Weights of a small GPT-style language model, trained from scratch on English Wikipedia.
Size: 9 layers, width 96, 1.39M parameters.
Architecture: RMSNorm before each block, rotary positions, no biases in attention or MLP, untied embeddings.
Training: a variant of SOAP for these matrices, 148M tokens, 2485 steps.
Each number is 200 + 40 x the weight over its row's rms, rounded and kept within 0 to 999. Layers, rows and columns count from 0. The size before them is the row's rms in percent of the matrix's.

# q: layer 6 attention query, 96x96, rms 0.0946, rows 0-36, columns 48-95
# k: layer 6 attention key, 96x96, rms 0.117, rows 0-36, columns 48-95
# v: layer 6 attention value, 96x96, rms 0.182, rows 0-31, columns 48-95
# o: layer 6 attention output (transposed), 96x96, rms 0.172, rows 0-31, columns 48-95
q0,080,178,127,247,185,190,152,204,248,210,165,169,134,230,174,143,250,222,236,206,216,168,252,189,221,151,142,205,231,228,258,185,264,197,176,188,171,183,179,203,196,244,138,189,223,190,176,155,216
k0,075,217,208,156,221,274,195,173,221,204,233,212,268,247,214,229,184,149,161,300,185,99,150,123,284,217,194,242,201,258,205,224,161,182,236,138,185,168,245,193,195,212,201,284,245,211,235,178,181
q1,072,207,266,172,200,207,215,211,162,244,258,228,203,177,244,157,211,153,192,178,229,229,240,157,229,202,248,213,121,114,201,228,168,210,264,226,211,293,250,209,259,205,216,189,192,183,232,225,178
k1,069,215,265,176,205,176,208,200,222,192,258,271,208,190,284,178,157,123,243,178,255,174,185,107,173,197,166,189,272,131,184,158,225,146,263,241,195,237,163,135,190,174,264,191,167,268,242,215,218
q2,090,184,248,170,228,208,134,210,177,186,230,215,212,181,236,102,162,174,170,224,281,225,175,145,247,211,254,193,154,142,189,256,230,126,248,197,218,229,230,139,190,183,267,226,283,177,218,225,158
k2,112,169,278,170,214,221,238,230,117,167,206,199,185,188,189,214,174,117,184,126,218,240,240,193,155,220,214,136,195,153,194,219,241,235,280,271,190,267,209,147,197,251,174,172,141,202,242,197,206
q3,125,166,207,183,170,190,159,185,182,151,166,223,202,206,176,128,156,201,198,236,265,187,167,189,220,191,270,192,152,175,200,258,144,128,267,163,197,206,239,215,202,177,257,251,292,234,235,249,223
k3,137,225,222,165,188,196,209,255,122,180,225,212,246,205,236,175,215,131,189,197,178,209,230,229,161,264,233,157,170,183,204,222,238,234,227,264,168,245,181,147,139,243,208,186,147,211,264,142,204
q4,096,209,172,196,239,212,203,247,187,247,231,153,192,240,175,302,214,223,229,152,194,186,164,248,206,180,186,167,196,236,224,224,226,296,174,250,154,219,131,173,173,182,162,182,147,195,169,117,184
k4,096,193,248,171,158,230,188,185,209,146,230,195,274,201,145,175,214,205,200,170,248,267,142,171,269,200,210,173,147,163,171,168,158,190,192,178,217,248,324,189,145,181,185,206,251,112,185,273,143
q5,138,175,238,173,203,184,153,250,170,144,223,230,231,212,181,134,185,208,172,251,295,165,159,170,190,184,280,165,169,193,232,270,178,159,289,196,177,191,205,138,185,194,195,242,270,178,202,226,152
k5,087,219,152,266,185,177,250,142,235,212,175,127,149,181,181,227,236,245,240,187,156,299,216,173,225,273,143,266,255,206,215,172,205,223,126,170,217,230,225,244,221,151,197,194,235,122,177,187,196
q6,099,180,179,198,237,135,213,177,195,280,230,196,245,136,118,174,184,216,220,135,169,179,186,244,213,184,180,221,164,243,165,194,308,293,155,224,238,218,226,189,234,241,165,135,166,155,190,184,156
k6,101,200,246,217,163,234,175,242,184,215,140,188,228,185,164,145,143,157,174,169,261,173,174,137,148,201,215,108,166,92,202,218,190,153,319,148,132,166,234,153,191,219,201,167,184,202,234,257,213
q7,085,121,149,194,167,121,253,217,180,151,163,161,225,182,136,218,135,151,197,209,176,222,209,268,220,202,171,211,199,192,187,204,170,227,255,170,196,209,232,197,159,226,278,182,185,251,255,201,283
k7,087,277,169,230,170,208,169,103,260,246,156,244,132,243,242,278,213,183,214,196,121,226,274,238,209,222,157,236,251,192,177,230,205,227,163,219,214,208,165,191,260,160,171,195,169,208,158,205,200
q8,060,113,159,195,175,175,198,177,210,223,289,159,236,266,259,212,165,113,150,217,165,147,209,201,305,179,232,202,152,133,70,154,206,227,223,169,180,229,255,171,149,179,190,179,167,226,247,232,194
k8,078,233,216,233,229,192,149,170,220,228,219,283,251,239,202,159,294,195,190,235,185,199,146,146,244,236,115,213,269,264,167,150,177,221,106,202,253,143,219,252,205,210,248,172,272,214,205,227,155
q9,080,188,142,224,178,186,212,136,256,235,179,203,148,219,141,158,227,233,209,210,156,215,192,229,213,202,190,187,225,255,261,131,235,205,89,150,290,174,185,217,206,258,183,209,220,160,184,164,157
k9,081,273,278,197,245,173,86,152,255,192,209,220,199,219,177,181,301,175,239,257,239,144,177,177,217,143,181,215,216,222,151,182,178,205,200,129,184,182,244,222,200,186,239,240,240,187,198,212,186
q10,089,174,206,162,150,165,231,157,225,205,174,206,171,196,233,79,217,266,200,280,165,183,126,170,217,222,236,174,197,186,199,263,192,174,187,207,263,226,226,240,229,196,190,208,247,177,254,224,135
k10,066,206,191,207,293,234,153,220,165,166,122,283,191,216,201,203,176,251,170,204,237,278,136,242,259,134,224,249,200,233,283,226,175,205,181,211,211,236,233,211,217,229,202,158,246,175,195,261,145
q11,096,201,213,164,195,185,217,171,166,221,183,206,204,221,230,140,262,245,187,167,252,189,173,145,205,254,200,169,178,170,184,227,216,201,254,258,218,221,182,175,203,220,171,196,229,184,233,246,101
k11,096,210,146,188,176,200,163,195,279,171,190,230,174,186,236,187,173,234,194,179,217,234,110,236,271,142,216,190,135,169,241,220,183,152,166,157,215,217,260,273,206,195,207,159,236,148,187,234,209
q12,094,222,163,197,159,239,175,162,169,144,145,181,174,207,250,209,167,255,170,224,207,155,208,204,216,186,251,167,171,227,162,239,158,142,249,210,243,154,146,214,214,173,256,221,244,257,239,296,220
k12,131,171,224,164,179,263,213,272,113,205,196,238,202,231,204,210,168,119,196,137,199,219,243,176,126,315,187,158,173,204,159,226,212,239,266,194,151,226,130,99,174,212,221,207,188,228,225,191,209
q13,073,188,155,191,248,208,215,140,187,242,225,174,185,186,199,284,206,195,296,163,136,251,236,129,239,234,134,205,181,200,139,192,244,224,150,286,193,188,175,253,241,177,197,174,135,217,162,180,321
k13,222,235,152,248,217,155,176,133,272,239,173,147,179,153,191,206,193,229,267,208,150,247,190,197,256,183,198,282,204,209,265,176,208,210,110,208,227,174,214,295,239,157,170,202,184,169,118,185,219
q14,089,186,236,221,153,173,94,162,188,182,165,177,166,121,204,188,188,202,213,164,274,183,140,164,207,173,206,195,209,219,171,164,234,161,235,292,161,167,194,230,156,278,232,219,237,180,169,189,230
k14,086,211,190,203,153,189,139,229,171,215,203,136,141,192,174,139,164,188,132,205,217,134,186,225,247,235,180,92,174,162,193,183,200,189,247,228,196,192,254,120,128,202,134,189,213,167,243,187,161
q15,095,232,249,257,194,230,161,266,174,185,206,202,230,82,230,178,201,148,226,145,172,187,321,191,255,259,191,238,237,232,183,183,206,187,230,151,177,160,190,201,173,201,287,248,147,176,177,212,261
k15,085,199,188,201,214,137,265,221,184,205,248,228,236,189,166,200,260,162,199,216,229,221,210,277,186,182,190,191,215,271,227,251,239,205,247,224,205,177,241,219,159,149,176,194,170,290,255,179,251
q16,086,204,320,267,153,296,168,183,186,113,216,196,180,195,166,187,164,147,232,195,186,193,289,268,212,196,209,172,150,174,127,232,236,177,105,203,175,270,204,175,261,227,222,213,91,209,220,224,252
k16,073,255,146,210,202,259,182,234,257,246,229,169,244,217,225,155,241,226,237,233,247,193,231,289,248,173,206,208,240,183,222,240,194,214,215,126,158,170,217,195,197,158,119,182,189,241,203,241,180
q17,083,233,233,230,163,186,160,177,183,124,226,228,220,199,294,188,193,140,160,214,142,229,220,219,191,193,185,217,115,215,184,227,204,240,220,237,230,144,186,170,200,187,178,221,221,154,187,150,166
k17,074,126,201,144,216,162,215,141,178,211,194,163,205,142,174,211,200,190,253,177,161,163,277,173,171,195,216,161,223,321,142,261,242,185,203,224,262,203,225,182,118,214,203,196,217,169,212,202,92
q18,091,250,192,188,229,193,230,240,220,261,250,147,143,216,208,240,248,245,163,190,236,242,236,255,181,203,240,190,139,231,185,204,236,222,178,219,198,257,198,137,167,165,124,111,209,137,215,210,129
k18,082,183,205,112,229,204,205,128,256,164,256,186,106,186,234,217,242,271,158,190,220,163,158,130,223,201,193,198,170,174,199,201,238,156,178,134,199,220,200,221,199,233,188,191,238,187,202,220,202
q19,100,239,216,214,211,201,231,159,264,234,179,228,246,192,250,246,265,171,193,221,166,182,202,154,162,306,195,144,198,201,132,198,162,311,230,182,247,203,215,149,167,134,192,161,143,168,192,167,252
k19,095,192,179,154,218,186,191,223,209,140,176,233,175,187,180,173,140,205,188,147,210,173,133,213,198,146,155,157,93,203,157,168,211,164,175,190,151,251,276,192,179,298,213,234,230,225,215,194,163
q20,092,204,236,256,198,219,145,198,233,198,246,243,271,125,245,171,220,229,167,221,183,195,197,128,170,195,220,215,203,167,187,195,135,196,146,210,269,167,205,100,190,186,266,233,246,165,252,278,228
k20,077,215,205,205,151,154,255,216,161,206,196,181,242,232,231,198,197,193,184,150,256,212,168,168,197,260,202,246,109,201,228,155,188,244,203,275,258,288,152,158,206,176,166,249,245,202,223,205,196
q21,096,196,251,235,253,185,160,150,167,228,168,144,202,199,188,226,180,169,188,261,250,150,215,157,224,108,207,266,188,154,203,234,214,169,256,198,154,259,224,332,245,197,204,230,201,189,238,184,157
k21,075,182,228,283,170,267,195,128,198,232,223,154,227,188,188,265,177,239,251,216,234,295,256,202,227,152,167,247,211,168,182,280,228,239,173,196,277,215,254,133,229,187,183,179,184,209,199,239,188
q22,091,219,184,142,197,223,255,197,171,209,222,189,260,158,239,172,184,255,180,244,199,196,226,194,181,201,246,243,222,213,191,223,203,175,207,237,182,89,164,224,156,226,217,244,131,184,173,189,232
k22,081,221,207,95,233,222,193,272,143,187,151,257,208,239,88,226,201,222,194,191,182,181,215,196,219,216,188,201,241,208,209,205,141,176,264,201,177,198,232,144,210,213,207,192,190,233,200,183,163
q23,103,275,204,194,168,153,176,231,206,259,186,175,180,173,233,151,122,199,158,191,213,129,108,228,140,235,193,197,194,193,135,258,144,176,248,161,184,132,174,211,235,173,158,231,209,221,182,194,166
k23,089,233,159,184,213,243,182,100,204,176,116,172,220,215,150,212,143,137,211,192,182,202,165,153,161,136,141,183,224,229,219,156,209,212,145,176,305,197,215,235,179,223,187,159,143,254,134,240,249
q24,088,180,222,205,176,240,197,146,224,168,201,251,188,209,167,156,204,175,148,209,224,185,238,186,234,185,249,261,192,212,162,193,199,106,231,278,214,215,166,177,259,171,188,156,196,243,185,316,213
k24,076,189,149,243,177,203,270,216,263,300,218,243,136,153,181,218,168,136,223,190,209,218,113,158,245,203,155,258,151,276,260,177,198,208,179,227,214,166,146,209,259,212,182,179,236,223,152,210,143
q25,095,258,147,219,213,218,218,232,189,181,233,173,279,164,190,230,189,148,218,184,211,202,79,181,244,256,230,189,258,152,191,205,265,189,212,239,221,223,193,127,241,201,231,148,169,185,138,232,214
k25,084,212,136,134,253,218,167,216,181,151,139,210,232,228,252,193,186,257,153,188,213,292,200,202,178,173,176,188,238,230,236,223,145,212,172,166,200,219,274,245,184,198,202,266,301,167,262,217,206
q26,105,203,150,225,222,138,250,229,235,147,157,267,183,213,162,204,257,211,204,199,232,163,211,239,228,174,216,245,193,232,291,222,209,232,214,190,151,207,148,271,279,261,161,220,187,160,178,169,298
k26,087,178,184,196,152,242,247,243,227,162,227,273,193,156,230,192,196,155,185,276,177,193,243,192,252,145,218,238,184,208,140,207,168,189,184,193,194,249,262,161,148,217,196,210,222,223,238,214,239
q27,100,245,130,223,246,223,178,204,243,141,213,184,141,276,215,258,170,180,237,168,166,228,134,156,254,134,190,223,206,150,225,264,118,168,193,214,238,188,212,259,185,165,190,208,230,195,130,242,289
k27,084,240,226,285,239,256,179,206,145,220,167,241,160,214,225,153,206,222,244,161,238,166,267,176,208,201,184,159,195,207,241,184,202,151,223,218,268,248,169,182,178,177,234,179,202,166,284,152,168
q28,098,197,256,177,222,196,87,290,175,193,223,180,211,129,196,231,243,211,138,191,226,196,147,179,178,262,266,159,226,211,190,262,174,230,167,183,234,154,132,140,154,282,216,238,185,235,265,180,170
k28,079,230,189,136,215,167,265,217,184,168,280,193,236,243,178,214,173,280,179,191,186,211,134,167,194,163,179,219,206,185,145,114,210,170,204,208,217,208,213,212,151,179,167,281,228,137,143,205,135
q29,078,140,169,249,111,112,224,177,149,222,214,141,179,231,218,155,222,179,285,178,248,261,246,145,227,222,193,221,216,169,181,218,161,199,215,226,197,161,189,179,239,207,194,194,188,246,203,135,243
k29,078,220,213,258,185,151,115,243,246,196,136,207,235,172,215,148,112,198,149,133,211,194,196,175,193,179,239,238,162,242,194,196,208,195,182,210,150,245,170,173,139,128,235,170,232,223,232,186,140
q30,094,172,111,185,208,103,183,203,181,123,145,146,103,201,235,175,277,245,187,220,218,214,140,215,219,204,247,238,180,188,168,229,246,224,231,121,144,180,205,230,177,142,196,202,199,230,205,180,184
k30,079,207,196,122,176,242,251,217,156,240,260,181,156,119,220,173,123,198,202,165,176,235,143,185,258,217,198,190,223,234,198,226,225,115,152,274,208,277,226,221,197,169,237,196,216,158,129,222,191
q31,091,257,189,160,237,236,147,149,190,170,149,250,203,218,170,138,184,182,201,127,256,212,198,215,192,220,235,196,173,165,259,260,157,220,234,148,120,208,214,171,121,205,196,128,220,235,220,194,193
k31,083,230,227,259,175,218,166,141,203,158,183,128,207,219,148,256,260,229,240,192,191,245,274,197,188,168,155,184,208,230,208,174,217,200,175,238,226,165,214,229,237,208,157,215,187,180,160,188,207
v0,108,233,238,264,149,222,242,272,208,145,230,237,166,143,188,262,228,180,275,200,224,173,161,158,169,163,226,261,208,225,234,228,182,112,170,210,174,149,226,259,231,223,188,159,259,204,134,263,203
o0,111,179,212,217,238,245,143,200,229,162,222,178,213,186,220,112,161,205,273,168,215,152,217,119,249,219,202,210,216,180,196,177,217,181,128,220,135,166,208,299,290,199,166,227,170,172,145,225,271
v1,085,188,224,222,275,208,253,219,262,186,225,246,236,130,173,213,200,197,205,226,219,224,178,241,204,197,199,248,121,317,187,207,224,282,216,163,171,196,172,195,186,289,238,258,200,217,200,232,284
o1,098,127,220,199,203,166,230,260,210,209,213,173,239,168,135,207,188,257,177,248,178,267,150,162,172,245,175,180,213,171,126,239,279,166,231,177,159,251,260,237,204,167,128,226,229,237,239,266,209
v2,092,116,193,196,218,153,206,197,156,308,149,154,167,239,189,168,202,206,169,207,226,190,191,253,269,161,167,197,174,196,234,209,212,195,194,246,215,209,202,172,193,129,205,169,222,229,244,185,223
o2,094,221,177,201,242,149,205,218,263,220,160,231,196,234,181,183,224,215,201,178,248,231,217,248,181,250,149,192,247,233,201,239,239,242,229,269,199,239,241,94,124,228,201,203,170,237,178,112,189
v3,077,223,205,252,199,199,214,211,199,214,210,191,176,205,185,187,157,182,184,274,225,271,184,153,273,211,201,239,201,186,219,248,221,136,265,196,239,209,121,152,183,148,242,203,154,235,215,214,210
o3,086,220,179,251,270,185,118,222,140,185,143,223,222,197,128,224,190,189,190,238,205,215,162,216,156,190,238,199,245,177,196,266,224,255,200,190,171,105,183,133,238,228,264,210,206,219,281,197,206
v4,093,209,161,242,243,191,243,200,190,248,230,126,189,244,222,214,189,251,186,231,164,199,144,243,208,234,190,171,141,247,200,145,284,214,232,215,139,193,211,146,230,211,179,151,179,148,191,241,249
o4,090,112,154,127,178,250,243,170,170,192,155,216,165,245,131,179,225,217,191,204,238,243,198,193,201,240,239,103,217,249,200,242,266,269,229,273,157,206,217,238,207,257,171,189,232,187,197,213,178
v5,087,163,179,216,256,167,227,259,259,181,137,223,190,214,225,168,324,307,192,287,232,218,154,196,210,194,284,209,203,290,174,239,204,201,224,245,182,163,187,177,89,154,204,172,208,196,246,172,208
o5,095,180,134,178,190,159,156,248,197,249,251,196,233,201,208,168,150,177,90,174,221,144,239,167,149,265,215,187,164,209,217,196,258,212,236,172,186,190,207,192,158,213,263,188,227,172,234,205,196
v6,090,262,139,170,189,191,209,147,225,250,201,192,231,150,232,152,188,243,191,234,196,196,225,217,188,162,229,165,217,140,231,159,130,213,213,198,264,181,217,187,216,255,248,214,148,243,175,194,269
o6,096,293,280,184,171,173,243,165,200,236,246,193,240,203,217,199,190,202,225,210,173,202,222,267,206,233,200,154,190,223,235,108,202,288,143,176,263,145,183,176,130,202,194,212,190,167,239,180,195
v7,123,197,241,282,151,154,193,260,205,167,283,170,210,159,171,224,222,192,279,178,237,192,210,194,238,183,213,262,208,215,199,240,259,137,183,178,202,194,176,163,186,239,194,140,217,192,226,202,199
o7,112,211,163,143,263,196,140,187,175,235,156,215,255,179,219,140,170,170,274,185,165,166,170,162,246,216,219,229,190,233,165,319,222,249,202,215,177,194,195,257,292,184,203,189,151,220,206,221,264
v8,073,166,230,232,206,202,144,172,191,180,263,215,228,188,163,227,193,192,164,277,176,175,170,97,158,226,229,250,268,228,191,178,237,151,220,159,187,222,277,144,256,233,135,220,197,187,200,229,228
o8,082,206,256,265,162,260,207,277,238,261,197,270,254,183,199,154,155,174,198,209,221,198,219,198,214,169,156,174,146,211,166,219,173,189,242,277,284,212,133,149,245,240,178,172,179,177,240,228,257
v9,107,222,248,162,173,192,256,200,186,227,235,196,248,130,196,196,264,226,219,212,242,228,229,148,230,193,175,177,213,200,250,314,275,143,227,214,155,149,192,193,234,194,214,288,157,208,219,180,250
o9,107,123,178,194,173,239,215,262,187,172,197,185,250,196,185,328,241,227,193,182,239,134,131,232,216,258,239,175,266,226,175,255,143,164,252,182,195,114,149,165,213,196,184,267,152,205,238,191,188
v10,088,190,183,184,190,192,148,114,133,199,174,208,216,174,221,154,205,198,220,261,200,255,190,157,191,234,204,171,306,226,261,264,194,161,234,225,165,161,221,215,164,204,271,266,142,294,198,199,231
o10,094,179,195,197,223,138,225,249,221,197,171,280,195,251,175,274,242,163,172,246,210,195,148,226,236,249,275,209,231,255,241,141,144,243,167,185,231,165,148,138,145,149,247,211,248,234,294,255,195
v11,099,192,182,246,180,237,242,284,183,173,242,210,159,144,169,280,188,182,180,148,286,234,222,175,258,188,173,271,215,240,236,259,250,208,205,206,183,277,204,145,258,236,242,160,172,193,276,225,199
o11,100,183,182,211,244,200,131,246,186,237,221,189,222,187,224,240,186,206,190,232,158,224,146,167,180,196,194,228,180,173,111,178,246,207,136,223,185,261,190,258,270,209,154,138,155,221,259,220,166
v12,085,162,208,256,159,229,164,165,193,109,281,244,211,136,264,156,261,240,201,287,191,185,143,179,206,215,223,152,134,216,201,247,212,175,247,216,224,189,182,181,169,199,204,217,207,200,289,231,201
o12,093,207,248,116,229,212,230,183,205,177,207,207,230,235,252,224,152,272,149,254,175,169,245,213,222,253,255,168,198,202,223,260,197,187,230,194,181,128,179,227,130,182,218,201,189,176,164,284,190
v13,075,215,146,234,123,154,163,195,238,221,229,89,212,255,226,133,265,181,214,282,215,168,183,244,233,173,251,203,282,128,159,178,127,128,199,181,186,163,256,216,193,164,170,248,139,191,239,168,195
o13,094,166,170,117,175,242,278,206,186,190,156,241,228,149,243,158,215,175,144,126,190,165,183,188,228,275,168,118,270,191,282,181,185,178,251,210,120,165,118,201,188,212,260,187,218,204,146,215,233
v14,096,141,205,178,217,215,234,228,152,222,218,183,182,216,168,226,187,233,217,192,220,251,261,255,228,174,156,223,229,215,226,194,149,135,153,238,206,226,177,133,175,239,125,166,190,160,267,184,125
o14,089,230,71,193,209,162,153,224,203,240,178,241,93,214,202,164,204,219,157,228,179,188,154,239,128,186,196,215,172,210,259,234,248,216,190,256,236,205,221,220,261,147,147,221,176,196,169,169,114
v15,092,244,229,186,189,247,185,196,233,208,113,246,245,166,186,159,188,105,268,215,211,171,217,171,177,220,222,174,187,147,248,190,158,185,270,199,188,143,160,207,176,186,285,270,184,257,174,170,226
o15,097,153,228,155,255,195,179,207,174,227,193,192,191,176,227,213,191,164,208,203,259,262,267,190,175,250,228,195,227,199,247,216,118,215,177,154,217,180,237,219,170,213,191,258,180,259,210,217,155
v16,081,202,222,199,136,226,170,223,223,235,186,239,194,207,139,205,159,144,149,172,194,257,212,304,209,160,225,224,222,226,228,160,131,248,118,202,235,236,174,182,257,132,234,250,216,182,169,210,233
o16,087,217,259,239,285,265,221,201,228,226,177,146,259,120,220,216,133,153,226,227,222,258,218,175,195,211,225,170,208,153,195,195,212,161,124,171,194,249,192,69,140,179,196,192,201,183,182,262,173
v17,082,181,256,193,157,189,208,160,167,155,277,228,240,249,166,199,193,172,178,190,202,229,154,252,159,161,238,271,152,198,233,213,178,143,145,230,227,194,290,238,225,217,161,170,179,135,188,194,214
o17,086,227,273,213,230,209,282,236,277,195,144,196,258,233,271,222,153,159,224,194,226,138,237,169,234,160,219,160,178,165,256,136,236,199,257,275,190,231,239,207,231,234,178,216,164,215,206,193,291
v18,091,284,206,236,147,180,221,226,241,259,215,212,228,204,162,224,185,182,210,170,242,225,161,219,171,199,254,224,196,204,239,176,245,260,139,185,231,225,243,260,175,263,208,163,179,197,227,220,174
o18,095,202,251,239,204,175,275,216,181,231,258,128,268,220,243,267,244,197,281,203,175,249,219,148,288,232,232,268,208,182,215,124,197,118,155,138,163,258,212,249,239,205,208,133,257,250,223,209,245
v19,078,220,208,223,235,217,204,236,167,169,269,184,163,214,307,200,207,268,238,156,199,169,216,206,180,225,211,185,227,204,226,155,167,254,213,189,246,149,217,148,161,192,86,173,206,173,197,164,192
o19,092,225,190,196,206,141,196,193,214,220,187,178,165,261,175,122,223,214,247,130,265,189,121,173,210,157,180,193,113,156,210,154,182,243,211,248,189,228,206,237,265,243,219,173,234,106,192,169,226
v20,075,159,180,203,212,178,159,256,205,179,170,223,229,254,226,221,190,211,177,142,256,237,231,199,221,217,240,152,269,202,311,236,231,141,193,212,204,177,174,170,256,243,184,194,241,251,201,229,176
o20,085,190,219,224,225,215,144,176,235,187,205,134,166,215,306,262,214,250,152,157,165,174,121,235,160,145,245,212,194,249,199,187,167,257,147,205,232,211,158,256,227,282,193,179,149,181,210,219,137
v21,092,164,138,203,254,148,161,220,218,279,280,207,173,196,195,272,244,177,217,192,182,127,207,249,219,184,210,220,158,206,228,178,209,208,110,235,150,153,209,199,177,142,193,195,291,221,213,215,155
o21,096,178,194,228,160,113,201,254,206,196,171,140,170,155,154,157,185,254,189,117,270,260,242,179,252,224,238,200,211,209,195,219,232,124,155,178,180,248,220,220,218,211,205,162,231,191,169,115,248
v22,076,162,258,197,241,209,221,175,115,217,258,189,215,207,165,215,218,237,258,198,259,230,258,236,202,171,161,228,221,268,200,142,311,138,136,254,255,193,188,110,200,163,204,212,181,180,214,188,186
o22,086,169,152,142,224,191,160,247,204,179,205,141,227,251,151,199,190,228,212,171,253,259,195,191,199,151,243,203,195,183,311,245,165,181,205,232,180,165,213,197,168,168,174,164,179,178,119,148,168
v23,079,181,142,205,170,210,152,199,271,229,216,210,211,136,214,205,233,225,197,216,192,292,225,215,202,246,214,192,226,228,160,140,256,252,220,126,186,115,241,219,179,204,226,128,171,171,251,241,278
o23,091,150,247,191,172,230,203,215,173,189,324,251,192,194,197,169,206,264,233,186,122,207,162,135,255,178,275,212,158,193,119,124,229,246,213,230,199,187,221,122,202,185,240,192,214,239,212,243,152
v24,088,187,197,190,256,252,194,131,173,241,179,165,156,182,291,205,167,167,188,146,158,225,173,193,195,277,180,199,238,185,97,202,258,156,215,231,257,238,183,190,243,202,223,193,259,167,213,112,147
o24,102,116,173,225,156,169,167,115,235,188,262,226,99,242,179,245,211,143,188,180,247,196,213,188,224,157,203,255,197,180,209,186,225,212,261,239,146,167,173,160,140,154,221,185,263,243,185,230,267
v25,083,244,144,151,244,266,148,154,295,182,150,290,159,169,235,250,138,107,223,203,123,210,181,168,158,174,175,171,176,194,225,242,152,228,284,178,240,204,213,187,146,208,203,202,212,155,230,196,168
o25,092,228,209,220,200,259,296,171,149,215,176,178,142,244,216,244,178,211,183,191,175,263,231,251,213,176,244,133,145,195,139,214,204,259,139,165,163,198,143,226,124,170,263,207,167,200,150,182,198
v26,087,211,171,176,223,169,223,199,206,205,167,204,161,232,182,214,220,175,146,246,159,153,171,188,204,188,251,152,152,256,222,139,267,251,208,204,218,163,211,253,194,263,236,190,195,237,217,250,193
o26,104,248,225,164,203,214,187,215,140,206,210,167,181,229,235,222,256,234,241,222,216,204,159,188,234,185,227,246,138,220,181,190,215,258,187,247,161,268,153,140,161,198,144,150,236,196,201,224,214
v27,096,183,133,217,133,186,145,232,228,274,224,181,202,183,267,160,213,144,220,255,220,231,245,261,277,162,197,175,194,182,191,223,185,163,209,181,161,188,174,105,246,163,155,226,235,188,196,186,169
o27,108,170,175,268,155,172,163,234,200,196,158,193,191,177,159,178,175,240,154,168,212,162,130,288,187,163,258,152,182,268,261,247,227,222,162,173,235,203,184,207,147,233,164,207,224,294,199,190,222
v28,080,240,186,205,299,195,246,257,184,200,209,221,207,253,195,175,165,222,232,183,111,180,230,259,206,218,132,96,215,200,195,216,214,191,151,144,247,213,263,217,207,242,192,154,212,145,197,217,229
o28,092,147,214,206,201,231,222,117,244,192,218,157,214,231,220,168,214,191,234,207,190,258,152,186,192,154,193,184,184,187,263,218,291,225,146,197,269,187,230,126,288,186,191,151,218,163,195,187,162
v29,085,144,181,216,230,139,220,242,154,246,189,217,214,229,248,205,251,248,153,193,138,194,168,161,257,192,135,211,229,315,174,194,238,266,245,202,196,135,155,210,130,241,178,172,210,185,173,201,239
o29,095,184,243,124,183,196,186,253,162,177,239,157,259,140,152,183,270,228,185,245,172,158,183,240,142,229,209,239,207,196,195,220,268,200,148,206,218,232,161,235,216,223,178,211,267,206,321,154,117
v30,084,192,211,116,221,220,252,216,218,277,216,190,290,151,257,177,192,243,172,250,138,170,173,264,225,157,204,157,195,213,198,210,261,200,194,161,201,148,203,154,233,219,185,231,116,189,194,215,171
o30,091,211,159,159,208,249,270,181,212,227,199,131,266,182,188,221,245,206,147,223,161,165,158,187,211,163,234,189,215,230,242,205,212,229,268,163,247,226,195,216,209,199,211,198,190,236,189,191,214
v31,074,174,189,198,219,196,164,228,199,216,224,176,196,181,88,196,228,210,220,176,170,211,195,113,211,196,231,154,126,239,105,241,200,217,218,169,168,158,250,240,168,171,200,51,160,214,196,225,277
o31,084,166,212,155,246,219,206,187,178,191,210,217,174,213,213,142,162,193,222,228,117,206,152,231,223,270,204,221,314,173,142,267,212,197,224,229,212,233,164,227,215,256,212,256,214,195,184,268,256
q32,076,214,215,206,267,156,249,162,172,203,261,68,138,282,180,186,139,189,222,160,195,255,129,222,229,187,186,220,230,193,200,191,193,179,167,221,239,162,175,199,215,183,240,184,192,225,209,192,249
k32,087,185,209,111,223,181,158,232,172,239,197,216,261,165,161,202,179,194,154,162,231,191,125,215,154,126,225,231,199,143,200,175,237,243,255,185,153,205,208,177,149,180,258,194,201,202,225,190,152
q33,081,236,216,249,266,230,262,201,190,230,173,218,209,236,180,228,228,220,213,195,179,217,250,257,247,154,130,191,192,262,216,172,200,223,230,167,210,116,235,260,199,187,235,174,194,220,161,129,169
k33,068,211,101,241,281,139,153,140,269,250,206,158,239,86,177,195,221,238,215,227,220,217,213,200,242,152,215,248,207,210,221,230,255,269,205,216,235,172,218,203,229,195,157,202,203,177,194,193,252
q34,086,209,248,193,273,158,173,298,191,282,248,212,262,122,153,282,235,165,251,226,172,232,234,115,228,190,201,138,211,182,203,175,225,251,129,222,236,203,203,139,181,196,155,172,149,152,180,188,200
k34,089,176,106,204,292,252,170,127,209,175,188,183,195,148,190,159,237,168,237,192,232,186,178,237,200,174,229,261,209,205,218,257,197,176,197,269,219,164,208,163,230,192,254,246,196,171,134,178,302
q35,090,269,261,208,202,209,252,188,214,272,153,202,163,242,243,204,226,243,237,215,185,200,260,211,250,219,141,218,146,183,279,165,194,176,168,248,202,181,181,280,319,169,173,219,183,194,218,131,183
k35,098,168,127,197,276,196,239,143,245,238,217,175,203,139,163,183,204,188,241,285,163,159,172,188,245,205,208,240,205,246,255,218,177,233,195,250,163,149,202,262,221,215,187,274,182,171,105,238,249
q36,096,230,256,275,159,185,310,141,211,187,216,212,194,140,254,177,200,183,220,189,165,255,170,188,212,264,171,253,169,241,218,127,223,218,186,165,209,247,252,254,245,149,158,146,200,176,166,171,211
k36,102,186,113,258,222,183,159,147,238,190,194,180,217,169,192,181,267,159,286,176,202,287,171,147,235,188,164,286,174,243,207,249,200,228,169,273,240,130,167,214,213,164,180,191,200,239,119,165,228